Part of a small language model's weights: width 512.
Each number is 200 + 30 x the weight over its row's rms, rounded and kept within 0 to 999. Layers, rows and columns count from 0. The size before them is the row's rms in percent of the matrix's.

# q: layer 4 attention query, 512x512, rms 0.0772, rows 279-305, columns 384-511
# k: layer 4 attention key, 512x512, rms 0.0746, rows 279-305, columns 384-511
q279,093,194,215,168,231,222,139,155,191,223,200,253,192,205,157,236,233,228,256,233,256,183,233,185,222,193,225,238,238,187,195,206,213,249,210,205,222,197,209,190,236,194,168,218,209,156,212,181,162,159,186,212,197,196,198,174,227,228,216,219,185,183,205,191,209,220,178,156,213,212,178,220,190,195,207,219,216,188,204,208,180,198,197,235,151,210,211,240,219,209,183,236,203,211,163,154,204,247,193,264,217,219,221,146,216,182,155,168,172,169,176,181,185,225,205,178,179,223,181,159,159,130,237,218,214,200,235,224,217
k279,108,259,206,177,208,183,211,198,157,218,213,225,221,189,203,156,255,222,176,176,154,220,158,158,154,152,236,225,185,198,233,148,199,167,202,210,171,185,241,168,203,111,195,186,151,217,189,226,184,169,207,214,177,183,150,239,234,164,160,245,174,210,196,233,187,196,180,208,194,217,176,229,246,184,241,210,209,226,277,171,208,210,243,272,224,248,238,152,205,250,222,191,200,214,193,165,253,149,181,240,199,229,188,245,231,192,196,211,230,213,159,242,195,183,203,207,148,146,249,247,173,247,209,216,207,195,197,194,217
q280,095,168,200,243,201,204,236,239,228,180,180,201,186,165,138,194,208,256,199,163,242,204,242,199,189,221,218,210,203,179,234,180,193,170,189,204,199,155,167,177,178,284,153,171,238,206,190,228,213,201,136,188,218,239,224,166,193,216,240,162,190,207,190,161,244,231,199,106,211,163,187,196,162,252,183,164,189,190,141,174,191,192,175,176,232,202,154,159,235,191,185,208,144,164,212,199,260,228,183,230,185,196,233,156,153,175,210,209,248,242,211,191,187,217,185,236,197,185,232,175,196,176,192,268,234,220,192,154,226
k280,104,182,195,185,136,204,207,236,228,122,207,186,238,199,197,272,171,190,193,137,191,183,222,193,190,201,204,231,182,163,186,223,152,205,209,256,192,215,228,225,279,187,213,196,166,168,202,201,262,236,190,155,200,231,207,206,216,184,201,198,218,180,220,194,174,150,167,263,188,152,197,253,206,222,173,201,183,170,175,177,180,206,191,154,187,158,186,185,219,236,201,209,196,220,206,207,170,213,260,236,190,200,196,260,232,253,176,230,220,214,190,196,200,201,193,193,193,246,235,163,221,232,171,215,211,200,184,201,191
q281,099,207,131,212,215,164,241,218,179,203,191,231,200,191,171,180,239,225,204,174,174,236,175,230,128,247,226,261,232,249,233,240,254,140,236,186,198,243,220,242,205,210,202,206,227,210,180,235,195,157,123,168,235,187,158,213,194,172,189,222,225,264,178,203,244,258,196,194,217,185,240,176,214,257,200,214,215,216,264,138,216,194,195,190,215,208,223,133,215,182,152,217,221,186,204,177,198,223,210,219,238,169,200,182,193,184,151,187,180,183,256,189,222,210,251,205,228,223,135,168,240,233,268,172,180,200,167,193,232
k281,095,245,209,212,205,187,217,208,203,176,218,177,229,223,196,190,180,207,175,173,192,181,203,179,229,167,218,171,183,242,182,234,186,206,124,247,219,174,177,211,175,174,172,171,141,193,194,190,209,222,203,197,182,162,173,217,201,217,198,166,189,254,181,203,235,221,166,203,195,246,215,191,193,176,205,228,208,256,222,149,239,218,197,203,251,209,150,195,236,160,218,176,134,193,191,187,180,156,139,247,165,191,166,227,190,184,145,117,172,173,205,239,154,196,272,183,167,242,191,238,221,171,155,186,186,272,206,206,197
q282,100,198,163,194,253,178,160,218,220,168,190,168,278,205,205,181,194,165,260,208,195,187,201,182,222,219,217,174,223,266,210,197,205,192,174,142,166,173,200,189,192,244,230,200,225,204,254,185,186,221,202,233,203,163,171,137,140,183,209,210,177,209,209,221,226,161,201,208,193,208,185,203,204,223,214,127,209,188,256,216,184,184,210,208,169,151,211,214,209,243,166,204,174,192,210,215,192,210,178,197,156,190,166,194,212,232,227,184,212,223,214,208,178,189,180,149,136,219,206,179,198,156,226,223,198,187,257,180,174
k282,097,198,181,209,188,166,247,157,172,152,166,173,222,190,217,233,188,235,154,173,233,244,239,171,198,173,175,180,202,225,194,216,198,202,220,175,174,225,210,209,193,154,209,202,268,229,224,176,240,161,150,235,174,202,215,196,260,207,209,165,177,197,187,213,203,196,217,231,167,215,237,135,179,235,190,187,210,154,231,226,181,246,203,180,168,156,209,146,216,201,192,225,137,190,204,180,192,234,216,199,225,200,201,165,203,233,140,136,194,176,226,235,225,236,226,243,233,187,188,207,174,208,206,138,226,213,193,177,203
q283,097,245,228,218,166,214,122,140,214,163,177,252,135,250,226,194,182,206,147,181,159,257,179,212,186,167,245,214,206,186,236,213,257,169,222,265,160,175,203,224,126,236,201,186,207,174,234,187,190,213,214,200,209,190,162,186,218,195,187,220,170,172,180,257,229,184,185,205,248,207,169,201,185,206,229,175,237,175,200,200,155,263,239,241,200,140,229,242,161,178,212,189,187,169,144,181,212,167,180,148,288,187,188,180,200,187,193,162,200,195,173,214,176,161,184,167,200,200,182,241,223,221,266,152,197,246,265,237,188
k283,092,241,201,216,166,190,201,175,188,180,146,186,253,205,224,213,231,249,210,188,185,188,221,141,168,164,194,195,241,211,218,195,244,272,199,186,221,152,219,172,242,218,149,185,219,207,202,189,200,172,238,184,154,228,250,193,168,238,155,176,187,204,210,208,191,257,158,159,188,226,206,141,220,219,213,188,153,196,195,189,205,195,223,168,190,265,188,200,201,233,185,192,200,205,231,208,203,194,186,154,150,168,176,236,173,167,152,215,191,213,222,152,201,206,221,233,220,192,191,209,201,174,211,197,281,261,202,239,170
q284,096,166,196,181,181,161,193,177,171,220,194,247,201,188,153,221,239,149,222,185,247,109,173,210,233,194,150,177,222,201,100,161,197,203,140,180,208,217,173,189,195,222,205,208,181,206,230,129,222,202,248,192,223,256,240,162,149,179,188,197,190,219,139,242,222,207,210,187,187,183,202,224,174,220,206,217,156,185,160,161,207,225,192,229,215,192,240,243,181,277,191,149,175,193,198,195,171,186,203,173,229,251,197,200,181,201,183,161,182,188,204,209,216,203,190,133,203,179,220,179,161,276,230,205,178,215,219,259,191
k284,094,233,227,129,199,141,201,183,184,210,164,189,207,164,175,252,221,206,185,189,192,199,205,223,185,200,224,239,208,220,225,200,155,196,200,246,190,261,172,153,235,135,189,195,184,136,225,212,239,198,198,188,148,199,199,194,277,220,198,192,185,175,167,245,231,154,220,207,222,214,172,221,176,191,200,201,197,190,229,190,215,179,214,194,145,186,188,172,210,196,222,201,172,192,248,211,204,261,258,196,197,113,269,173,222,162,224,199,213,210,132,191,191,211,155,207,207,185,199,209,204,223,193,228,210,197,203,273,246
q285,096,150,202,192,238,208,158,226,224,197,232,220,160,199,198,166,216,191,210,204,203,185,248,182,175,223,171,183,237,241,228,196,204,204,173,227,283,216,184,186,180,166,217,167,167,216,218,215,192,234,226,228,214,238,184,182,207,177,205,220,202,211,218,214,224,203,196,233,232,206,210,210,179,154,149,241,132,170,197,205,192,168,193,207,175,146,206,217,261,182,243,199,224,190,226,228,197,204,163,188,209,229,229,200,176,207,214,214,176,231,209,184,176,133,233,202,220,255,188,231,233,184,202,183,213,215,224,214,195
k285,096,240,228,167,165,189,185,206,202,190,167,223,184,210,163,186,186,239,224,149,160,215,183,206,160,165,217,207,208,210,196,238,202,186,166,192,177,235,184,239,176,205,205,232,154,248,188,249,185,221,209,182,239,207,212,231,247,162,198,167,181,189,209,183,212,189,233,255,194,164,141,221,206,226,210,203,257,223,215,210,194,184,228,187,236,212,238,165,149,279,215,164,181,216,199,183,181,174,183,178,210,141,181,233,151,165,208,230,207,210,180,184,259,224,217,247,188,203,196,183,213,233,191,150,232,156,175,226,194
q286,099,181,182,199,142,182,233,183,187,180,193,231,173,191,190,159,195,196,173,178,235,270,200,170,232,164,189,157,183,194,164,215,246,182,208,165,254,178,178,169,194,176,164,155,173,176,201,250,239,216,183,225,195,243,216,210,151,146,153,177,135,160,251,168,217,199,212,191,181,196,190,212,167,175,244,211,220,240,202,169,229,198,183,236,218,216,181,241,260,212,231,171,232,136,167,213,232,140,214,236,201,188,185,232,172,237,220,204,161,179,255,222,134,158,254,196,202,186,198,215,216,218,176,176,171,183,226,220,205
k286,098,140,234,179,179,165,207,207,213,179,199,203,209,269,219,182,147,160,177,227,202,175,187,192,186,171,135,227,219,223,240,194,188,172,192,189,166,250,165,195,214,212,223,199,203,224,234,157,219,223,219,139,175,180,178,244,203,223,223,192,228,199,189,192,227,163,205,271,177,237,151,254,209,185,217,178,230,226,242,196,208,199,203,221,192,228,205,275,200,251,169,218,215,202,183,201,184,238,243,221,235,210,126,217,208,204,181,158,167,212,201,237,181,183,169,214,182,227,186,168,238,199,169,242,214,216,136,141,238
q287,095,201,173,207,242,124,231,203,182,203,152,199,210,213,250,172,246,159,193,221,160,171,145,219,218,230,201,233,191,174,172,184,198,182,165,214,194,197,177,203,206,199,174,237,191,200,196,208,210,184,191,166,194,197,238,181,188,167,219,235,208,271,231,163,162,226,179,193,171,212,222,158,214,194,187,238,211,208,223,225,196,162,184,108,220,235,180,236,165,202,222,183,178,174,211,169,155,202,186,297,199,205,196,190,147,203,211,154,188,249,149,254,179,179,174,133,216,169,136,282,232,142,237,206,220,222,216,177,213
k287,098,218,223,207,217,218,144,190,264,213,171,173,170,257,257,221,184,183,236,175,261,219,215,223,225,177,176,187,222,176,188,234,269,180,208,201,233,161,162,245,180,210,193,171,173,272,215,190,195,195,217,239,186,250,240,187,138,200,173,221,229,214,158,169,190,264,270,220,287,184,186,186,214,214,186,253,216,190,182,196,184,196,156,237,158,207,180,246,181,194,178,200,203,200,178,229,161,203,219,199,235,200,202,173,189,183,269,213,187,149,161,213,208,202,269,197,154,201,258,183,204,193,243,141,193,145,186,202,143
q288,103,241,214,216,223,207,170,211,194,188,154,213,215,201,228,234,164,187,209,252,205,214,232,180,204,199,202,266,197,183,203,210,182,145,217,198,257,247,186,186,173,193,205,187,167,171,195,204,163,184,167,191,212,222,218,171,247,193,175,163,194,229,194,214,198,199,194,203,189,233,141,178,268,181,205,211,214,168,186,246,154,224,175,145,247,180,246,160,140,211,222,210,233,222,227,153,202,218,223,243,171,167,157,168,248,238,182,223,164,274,205,111,217,228,248,196,254,213,207,222,190,176,172,213,197,189,204,126,187
k288,099,192,217,194,204,204,212,217,182,219,244,209,199,135,220,182,249,194,180,243,264,186,187,203,169,220,217,190,201,220,197,183,211,189,200,149,209,239,164,196,204,204,196,189,226,194,187,201,232,173,171,247,198,174,191,197,142,134,148,145,168,203,212,203,197,188,239,146,217,187,240,152,145,208,179,236,161,198,227,210,204,242,193,205,175,234,199,240,209,239,141,215,223,179,157,242,209,205,190,205,168,181,192,131,208,248,186,205,183,195,255,187,216,207,218,181,172,123,169,161,194,226,159,213,158,165,225,231,220
q289,100,212,208,204,215,153,214,243,197,166,176,186,221,215,153,197,179,174,151,227,191,189,178,182,147,217,154,193,270,204,163,196,210,183,147,177,187,198,190,229,183,208,186,207,217,161,166,223,239,236,156,189,179,199,180,213,161,184,200,191,185,203,189,214,200,222,212,180,202,190,197,197,181,181,159,192,217,200,191,165,201,192,211,209,202,181,250,206,198,200,194,188,206,160,181,219,150,255,165,189,228,230,128,213,193,204,233,178,247,172,171,169,206,180,239,223,191,215,236,228,239,177,244,224,186,143,180,232,202
k289,099,225,197,203,175,183,188,186,171,210,200,202,190,214,233,206,177,165,214,144,239,211,221,229,229,186,202,195,197,224,220,198,145,182,177,166,203,207,193,155,169,179,225,189,180,179,304,160,206,184,184,183,229,230,223,212,204,173,184,141,174,220,209,215,195,143,199,171,191,157,195,166,236,235,196,166,146,224,180,242,195,222,177,223,180,191,159,264,196,217,139,138,204,203,180,225,164,214,167,162,211,228,193,182,226,197,169,166,167,156,196,211,221,186,229,208,228,226,203,199,233,168,204,216,206,260,210,210,157
q290,096,178,220,210,161,135,207,236,241,214,163,160,188,199,245,158,181,249,189,226,197,209,175,180,228,174,250,248,212,160,199,220,171,161,210,181,162,242,209,226,184,214,131,215,201,222,167,175,206,188,225,232,231,236,194,246,213,244,260,211,247,200,198,169,209,155,182,165,195,181,154,123,171,182,194,196,167,208,186,183,198,184,182,212,242,204,183,255,174,205,226,198,200,220,238,232,204,127,197,212,207,207,152,184,217,196,246,273,235,184,207,179,180,174,186,158,210,196,113,203,178,161,182,178,200,211,197,224,269
k290,097,191,238,215,258,177,217,213,207,191,212,164,176,222,205,237,252,169,229,222,154,201,211,171,215,148,186,180,203,197,213,180,178,222,167,192,245,195,244,201,256,183,241,218,208,241,235,202,192,215,187,184,169,179,219,218,164,182,161,212,219,161,134,200,200,211,151,196,214,214,235,203,195,199,248,249,209,198,193,200,225,259,199,179,204,143,285,168,216,199,176,225,184,181,197,108,230,204,184,154,200,181,224,192,216,209,178,241,229,201,223,244,171,148,245,208,191,150,194,225,222,179,258,203,218,176,162,166,167
q291,100,220,190,268,159,227,181,167,207,177,192,220,217,173,217,225,161,221,172,204,237,198,159,193,165,194,205,187,172,250,152,208,211,198,183,201,189,231,194,221,216,200,186,229,246,178,156,187,151,224,248,185,201,197,167,200,199,251,229,210,200,201,189,199,181,184,181,206,223,220,153,193,189,261,210,210,221,176,207,174,220,207,152,176,230,193,202,154,195,172,179,244,208,188,223,219,191,180,187,139,188,178,186,229,203,179,190,172,177,210,219,209,193,193,260,246,185,169,187,217,191,218,214,175,234,187,162,274,221
k291,095,124,147,177,209,239,176,211,186,225,218,170,208,179,199,226,224,152,208,214,160,220,171,272,258,203,198,208,241,135,188,227,233,218,237,191,209,188,217,198,184,218,210,189,187,217,248,195,199,138,156,257,162,180,204,169,184,207,114,184,210,216,186,242,211,200,173,203,198,172,252,164,196,207,186,188,143,217,236,249,186,220,171,193,187,165,155,214,214,186,206,184,185,192,177,198,176,239,233,192,191,225,169,214,187,245,171,187,223,222,200,153,167,221,162,129,189,158,178,200,210,167,174,143,263,224,201,162,171
q292,099,197,191,216,235,183,221,222,227,212,170,242,218,214,201,190,240,183,214,184,223,174,197,171,200,95,225,258,184,190,186,181,182,257,170,262,235,189,255,211,185,159,197,190,210,213,217,175,186,169,235,155,242,187,242,219,168,216,188,249,240,183,161,224,193,166,216,177,130,241,185,126,202,201,203,217,193,229,208,234,200,215,233,154,215,135,230,204,183,223,205,183,176,204,200,229,188,208,235,179,133,212,154,237,207,196,209,208,223,237,215,211,202,198,186,172,164,218,171,215,181,160,215,203,182,181,187,195,220
k292,098,196,243,198,166,205,229,201,193,210,203,205,204,177,189,195,196,210,197,161,172,148,208,219,192,220,148,163,202,234,180,214,193,212,263,185,140,258,180,175,159,233,245,185,201,209,219,246,145,135,132,196,178,169,200,230,151,215,223,220,227,198,210,215,219,178,193,229,211,120,236,210,205,182,222,203,186,203,211,157,201,187,183,209,209,210,206,178,230,168,239,211,251,231,231,242,181,179,212,118,213,230,195,193,215,199,224,183,218,236,151,239,192,177,194,206,241,243,254,160,218,226,161,148,237,225,198,206,174
q293,090,220,209,199,192,178,220,181,227,190,178,174,128,162,211,182,179,186,190,191,214,208,203,224,171,225,270,234,208,176,186,109,201,204,200,179,283,151,175,190,184,189,221,235,161,235,183,282,213,188,262,245,199,237,204,237,251,238,186,171,189,198,221,194,228,230,173,191,189,257,261,260,185,195,215,174,245,227,165,183,262,240,204,212,230,185,169,204,237,226,261,207,277,201,180,157,213,188,194,184,181,200,197,225,168,125,231,201,133,219,187,176,161,230,219,141,194,128,219,208,184,249,218,194,192,211,235,195,240
k293,094,198,208,208,213,164,184,214,180,189,218,233,215,267,240,182,145,205,224,185,189,198,176,175,202,152,196,233,198,193,245,253,157,243,202,227,188,242,173,211,185,186,156,206,219,198,223,231,209,254,194,190,200,202,140,140,217,215,170,179,204,142,244,197,190,184,200,241,181,164,150,149,206,195,220,181,188,183,158,183,180,217,242,180,237,205,235,184,209,177,127,206,196,197,226,144,169,238,183,246,187,236,194,167,187,241,169,202,194,217,158,216,216,234,145,208,228,168,194,165,239,152,141,185,172,192,174,211,200
q294,102,183,188,180,141,196,229,209,192,203,163,216,161,210,239,224,139,205,226,246,264,249,249,185,164,187,190,184,135,146,182,195,216,233,205,164,183,190,92,177,247,232,248,173,158,152,214,227,205,186,178,182,201,198,224,163,196,205,242,232,179,174,192,239,158,170,213,192,253,149,222,218,171,219,245,182,214,206,199,235,211,189,160,212,176,183,194,167,226,145,191,171,161,248,182,186,159,242,183,170,182,209,202,190,167,216,256,180,217,181,190,158,208,153,216,272,217,239,194,213,236,222,193,232,192,204,221,226,189
k294,095,241,154,197,195,185,217,131,190,219,211,187,193,148,160,193,185,156,245,200,170,235,167,196,201,206,261,238,204,143,207,213,227,175,205,198,189,210,226,229,172,143,189,228,257,192,240,156,221,238,140,214,219,172,178,196,172,164,190,198,161,174,202,174,214,226,186,275,183,199,170,148,193,218,188,183,202,195,178,173,207,173,156,183,198,242,177,225,212,215,197,227,214,108,226,216,218,160,223,197,233,190,202,177,214,284,206,249,200,209,233,242,264,221,170,173,235,202,235,138,211,154,174,242,195,245,210,156,191
q295,096,179,233,239,211,173,218,192,218,141,201,206,245,234,209,231,210,206,184,225,160,165,216,174,224,205,134,205,172,170,217,191,222,161,134,203,162,158,228,180,197,222,200,208,159,245,153,195,186,207,141,184,130,194,150,231,185,189,238,195,190,233,254,184,210,190,192,144,209,171,194,166,201,190,195,214,280,141,142,233,198,207,166,260,274,154,183,187,173,167,199,132,141,175,158,204,217,202,223,243,147,169,194,209,168,236,158,199,223,219,234,179,220,230,241,207,156,200,258,195,192,163,184,201,211,185,119,212,238
k295,095,226,194,135,172,295,258,176,177,221,139,162,201,235,207,245,178,247,156,246,182,128,240,165,215,173,200,199,196,221,219,151,168,240,217,148,210,174,189,246,247,174,193,224,130,199,187,222,209,173,236,280,164,225,208,206,244,211,132,199,220,189,213,149,242,181,211,201,180,200,179,188,247,261,159,152,152,238,188,203,205,215,191,167,193,226,218,264,181,210,236,185,227,155,239,205,233,210,201,196,166,217,214,235,215,180,206,153,171,205,142,225,178,234,233,169,196,212,252,227,242,220,219,202,178,209,183,209,207
q296,097,204,173,146,223,186,241,176,171,170,184,216,223,180,201,180,197,117,185,231,218,236,220,201,210,239,203,200,152,215,204,230,184,222,150,142,171,146,226,243,256,282,212,200,216,188,195,234,156,230,209,167,249,201,238,159,181,223,162,194,226,238,215,218,166,236,200,171,186,272,160,191,210,215,199,199,198,170,206,231,168,189,190,186,164,153,210,216,171,174,240,199,202,219,238,234,221,186,154,164,189,190,175,231,152,185,234,197,171,124,211,167,172,200,203,188,208,190,169,158,225,206,189,203,134,149,187,260,247
k296,096,247,241,188,156,159,182,229,184,263,199,204,223,229,166,169,191,179,202,213,244,195,202,167,194,205,205,218,203,195,189,248,203,222,180,182,197,190,206,213,221,153,251,156,189,184,235,132,209,226,274,211,191,190,197,276,220,237,228,196,221,173,217,216,228,208,232,194,200,198,199,165,206,190,220,191,178,231,220,188,164,215,138,208,179,164,207,220,226,185,169,141,164,154,168,205,211,208,206,224,160,186,198,183,247,163,178,162,203,254,194,164,239,251,165,192,206,219,227,229,167,177,232,166,225,188,210,227,229
q297,093,178,204,201,216,243,198,210,210,215,239,216,212,215,194,195,193,170,216,184,164,181,187,260,109,202,233,245,231,140,241,222,185,180,158,192,186,222,242,151,170,223,213,178,184,235,150,145,188,199,227,152,226,204,189,177,212,215,182,243,207,195,213,140,228,151,187,212,227,192,208,204,147,212,120,220,203,204,172,132,212,214,199,167,200,204,189,170,167,190,143,240,229,201,218,189,222,166,245,227,218,253,172,222,214,233,183,200,239,157,186,200,157,224,209,198,197,116,231,182,162,196,173,232,204,209,183,188,158
k297,092,213,205,264,182,264,190,182,179,185,184,277,205,173,152,295,196,244,196,210,179,171,153,182,203,217,213,257,173,175,212,213,188,207,224,187,196,163,203,168,210,188,183,186,175,236,177,225,184,206,204,217,192,219,166,170,202,230,151,185,178,209,207,202,193,198,167,168,214,197,170,196,246,205,234,208,222,194,153,210,167,187,135,177,246,146,159,179,169,195,217,199,193,229,244,170,141,195,167,205,123,173,214,235,166,194,206,224,209,210,206,114,255,216,182,267,239,173,218,169,202,212,200,183,220,182,243,184,183
q298,098,204,210,266,154,180,158,175,228,247,188,200,170,210,219,169,155,206,212,241,204,233,222,148,173,175,142,172,193,207,175,202,144,203,235,205,187,191,246,194,181,212,221,170,173,208,212,170,158,250,200,206,143,223,218,186,189,209,169,163,181,200,191,211,210,154,198,173,154,186,195,166,206,230,121,189,198,229,209,202,200,240,175,145,171,177,232,144,204,160,246,233,222,218,178,239,158,177,217,240,294,245,182,236,223,199,175,159,231,204,199,175,203,183,183,186,176,210,239,221,196,161,198,226,232,148,225,249,258
k298,092,216,171,155,187,253,185,203,180,168,224,201,219,187,231,205,173,147,192,180,189,152,161,212,263,188,232,229,134,203,220,184,202,212,177,172,218,162,147,213,189,204,217,193,212,193,219,180,198,159,219,226,190,183,153,187,180,204,192,182,213,257,225,240,187,226,263,198,250,174,155,153,240,166,268,182,197,186,200,253,200,227,243,191,205,176,229,204,165,219,186,210,156,251,187,228,186,176,194,137,194,225,159,117,208,224,240,178,239,160,244,195,181,230,195,198,228,210,224,213,217,158,197,247,189,235,146,198,258
q299,091,217,199,181,146,194,209,218,237,247,230,172,209,232,190,174,184,193,247,157,159,180,194,180,204,243,257,204,223,197,187,204,279,177,196,234,124,202,266,217,205,171,137,196,205,179,194,159,187,229,231,116,175,203,156,204,215,206,186,235,232,198,171,175,166,202,186,211,202,209,224,195,190,204,252,187,206,207,214,237,182,222,186,213,179,176,229,206,162,225,274,226,209,174,136,220,221,160,184,244,200,153,229,187,265,170,223,181,208,214,207,201,105,196,173,198,185,213,191,176,239,177,211,224,141,200,171,163,201
k299,098,186,236,177,213,194,205,220,172,195,189,225,137,197,204,211,214,239,192,255,202,216,200,232,184,242,200,202,179,115,207,165,242,177,190,228,180,171,250,216,162,205,245,224,193,206,190,188,219,180,172,153,187,202,151,225,165,234,171,182,187,199,180,216,160,270,198,217,226,196,180,213,228,210,219,226,179,192,215,226,195,178,196,195,165,163,168,176,197,229,209,181,196,239,218,195,207,201,186,232,252,196,158,231,196,234,230,161,161,205,187,185,223,215,208,187,229,206,222,218,197,187,250,196,141,226,200,208,242
q300,097,276,176,209,171,206,190,206,229,250,250,178,267,190,211,190,156,170,178,186,249,185,192,109,207,214,228,149,177,235,200,204,199,240,247,153,133,173,203,176,191,235,188,240,150,196,224,216,172,227,189,227,203,190,234,196,250,207,263,205,278,208,161,155,277,131,182,232,228,248,215,191,171,201,176,163,167,182,182,248,164,204,248,242,210,180,190,185,213,198,221,216,165,184,207,191,180,220,206,185,232,217,225,215,146,146,193,195,191,160,212,167,201,184,238,155,212,168,223,188,192,219,215,183,177,196,171,224,180
k300,091,158,210,231,189,162,201,234,225,149,195,250,206,255,252,182,181,188,209,260,232,226,228,218,212,228,176,238,160,209,156,173,179,226,224,192,187,180,188,233,174,204,254,129,203,188,244,218,231,187,197,229,244,169,177,200,223,222,148,204,158,208,166,223,160,232,191,240,233,226,165,160,187,234,162,211,175,233,238,222,222,258,184,211,166,172,185,153,198,213,252,172,216,198,210,200,187,229,207,179,170,202,186,208,229,198,188,194,176,247,226,181,238,192,193,256,260,210,244,158,226,207,203,182,220,240,232,221,197
q301,104,173,204,205,217,254,219,213,160,195,227,183,195,192,184,206,233,188,206,166,191,174,188,203,242,171,159,174,225,224,212,194,182,208,158,242,251,236,144,209,217,182,205,242,163,184,212,155,209,202,199,215,222,227,266,166,273,165,208,252,168,224,207,209,175,193,221,235,181,158,203,253,182,194,174,221,192,195,222,202,208,209,248,170,199,207,172,220,196,226,259,157,181,210,212,196,168,178,228,208,165,233,138,209,158,178,198,236,209,201,191,249,170,180,158,173,168,205,188,241,196,217,240,271,212,215,197,174,233
k301,098,212,233,197,169,257,233,182,258,220,221,192,177,223,219,202,162,110,195,178,188,267,258,221,180,249,155,210,191,191,240,218,176,198,216,211,198,170,258,191,238,198,176,122,167,191,231,179,198,208,191,184,212,210,194,240,226,160,234,179,254,214,197,188,167,201,178,204,191,227,204,199,228,190,153,196,204,177,226,176,215,177,164,228,213,206,150,219,201,181,161,154,226,206,195,240,160,229,222,214,244,149,222,188,222,201,224,175,171,192,139,166,168,197,178,234,207,185,181,168,151,165,163,213,208,209,232,267,178
q302,096,166,194,215,202,223,194,179,226,190,192,216,222,223,171,200,166,191,199,177,207,194,187,274,236,205,174,146,208,238,201,199,208,185,171,208,195,217,243,194,176,154,239,205,219,235,169,172,215,186,207,231,180,182,237,228,184,186,183,211,156,128,194,148,241,229,192,212,204,269,193,159,226,215,242,188,183,198,184,211,193,151,197,148,203,192,203,229,197,222,167,195,209,211,213,195,207,180,175,165,242,187,210,194,186,163,197,236,234,195,238,226,141,223,195,162,160,207,174,231,229,212,194,245,154,227,239,181,143
k302,091,212,196,217,196,216,181,198,203,235,193,254,224,155,236,211,241,151,211,192,188,147,189,181,177,212,210,263,198,180,128,202,204,199,271,152,161,191,196,229,170,172,192,232,178,179,241,200,223,179,182,189,204,173,228,201,156,225,234,158,201,169,203,184,163,223,186,221,218,186,169,268,182,204,204,188,176,257,154,219,205,191,174,240,248,195,173,155,201,157,200,204,262,177,217,201,213,216,177,212,168,251,221,245,270,173,259,198,196,185,232,199,176,227,168,163,208,197,154,222,173,177,167,201,195,152,205,172,199
q303,102,176,202,238,196,186,206,174,227,224,211,247,252,209,168,227,213,208,232,254,197,185,239,204,153,159,200,271,251,207,202,254,202,158,214,180,232,203,195,141,190,171,195,206,162,202,220,225,204,250,198,227,198,243,175,166,193,202,177,236,209,186,163,113,196,167,197,171,216,174,199,203,142,223,206,225,207,172,235,207,223,184,263,184,174,211,216,200,210,224,211,217,199,191,158,203,178,161,195,210,164,202,229,192,238,165,152,149,153,195,198,202,179,197,187,213,179,187,143,187,203,191,228,195,182,214,203,252,212
k303,101,240,159,189,267,166,166,237,158,172,203,164,238,244,211,182,221,182,165,204,193,203,215,217,210,244,233,190,129,175,214,228,129,206,176,167,236,256,173,208,192,228,215,151,249,224,175,168,152,213,208,203,134,191,206,231,212,236,185,160,133,213,204,195,247,209,193,193,215,180,187,168,247,162,250,208,155,166,192,205,213,229,172,162,129,213,175,210,251,200,207,210,179,176,196,240,233,215,214,194,205,154,221,164,171,185,214,204,222,240,159,181,203,186,208,175,242,150,198,226,232,209,175,185,233,168,207,191,228
q304,101,207,177,178,169,234,194,246,217,204,178,190,296,121,250,219,243,187,176,217,252,210,212,210,221,198,246,206,199,193,253,215,221,226,183,212,206,225,197,209,223,182,190,161,205,192,223,195,174,238,227,193,185,240,153,157,169,170,221,218,228,192,157,209,214,225,188,239,188,155,173,262,271,112,199,235,231,184,204,250,211,253,204,194,216,180,226,177,169,222,241,209,192,230,260,220,214,189,229,182,171,204,214,171,173,223,197,233,189,146,200,193,167,187,199,180,198,161,205,217,208,224,171,196,131,182,182,218,197
k304,103,220,211,189,241,254,195,207,203,205,180,176,167,189,246,241,194,151,272,219,190,176,179,185,199,203,217,263,187,143,202,225,199,181,217,209,171,181,207,206,181,197,199,234,200,218,208,227,198,152,135,200,193,177,212,191,202,175,208,228,154,228,208,207,237,224,298,197,173,223,159,264,229,226,216,197,172,192,201,203,208,212,238,214,202,234,205,230,236,223,235,221,233,157,137,194,224,230,227,179,257,182,236,242,150,183,207,134,171,204,219,190,253,209,241,212,162,202,180,188,197,208,188,114,223,202,193,191,207
q305,099,180,208,231,190,194,158,145,192,200,223,197,210,191,253,177,169,176,186,198,209,164,142,228,235,188,197,157,163,230,181,158,220,171,107,199,136,204,250,220,265,194,230,219,156,196,293,133,181,179,254,245,163,162,220,210,178,146,195,198,197,238,175,200,231,255,223,183,188,192,166,172,215,184,176,258,234,233,178,237,177,216,186,195,178,189,245,157,190,169,188,198,218,207,192,190,163,251,208,227,180,178,181,193,235,200,175,230,237,272,200,152,219,204,172,200,227,176,192,201,204,209,209,201,193,188,227,237,189
k305,096,227,233,211,175,175,229,207,237,249,179,192,173,174,238,167,194,239,169,243,202,207,130,266,200,192,179,149,232,218,187,213,168,161,248,185,171,235,205,208,202,183,203,200,190,178,218,200,173,235,185,203,235,229,214,270,191,214,141,162,253,235,218,196,206,206,148,164,130,216,189,209,177,212,224,205,193,218,191,184,193,191,229,217,208,216,211,191,208,164,207,234,222,185,237,168,213,189,245,248,221,172,229,182,217,161,135,207,228,205,195,169,159,144,245,190,287,193,224,173,204,223,150,197,216,230,126,213,178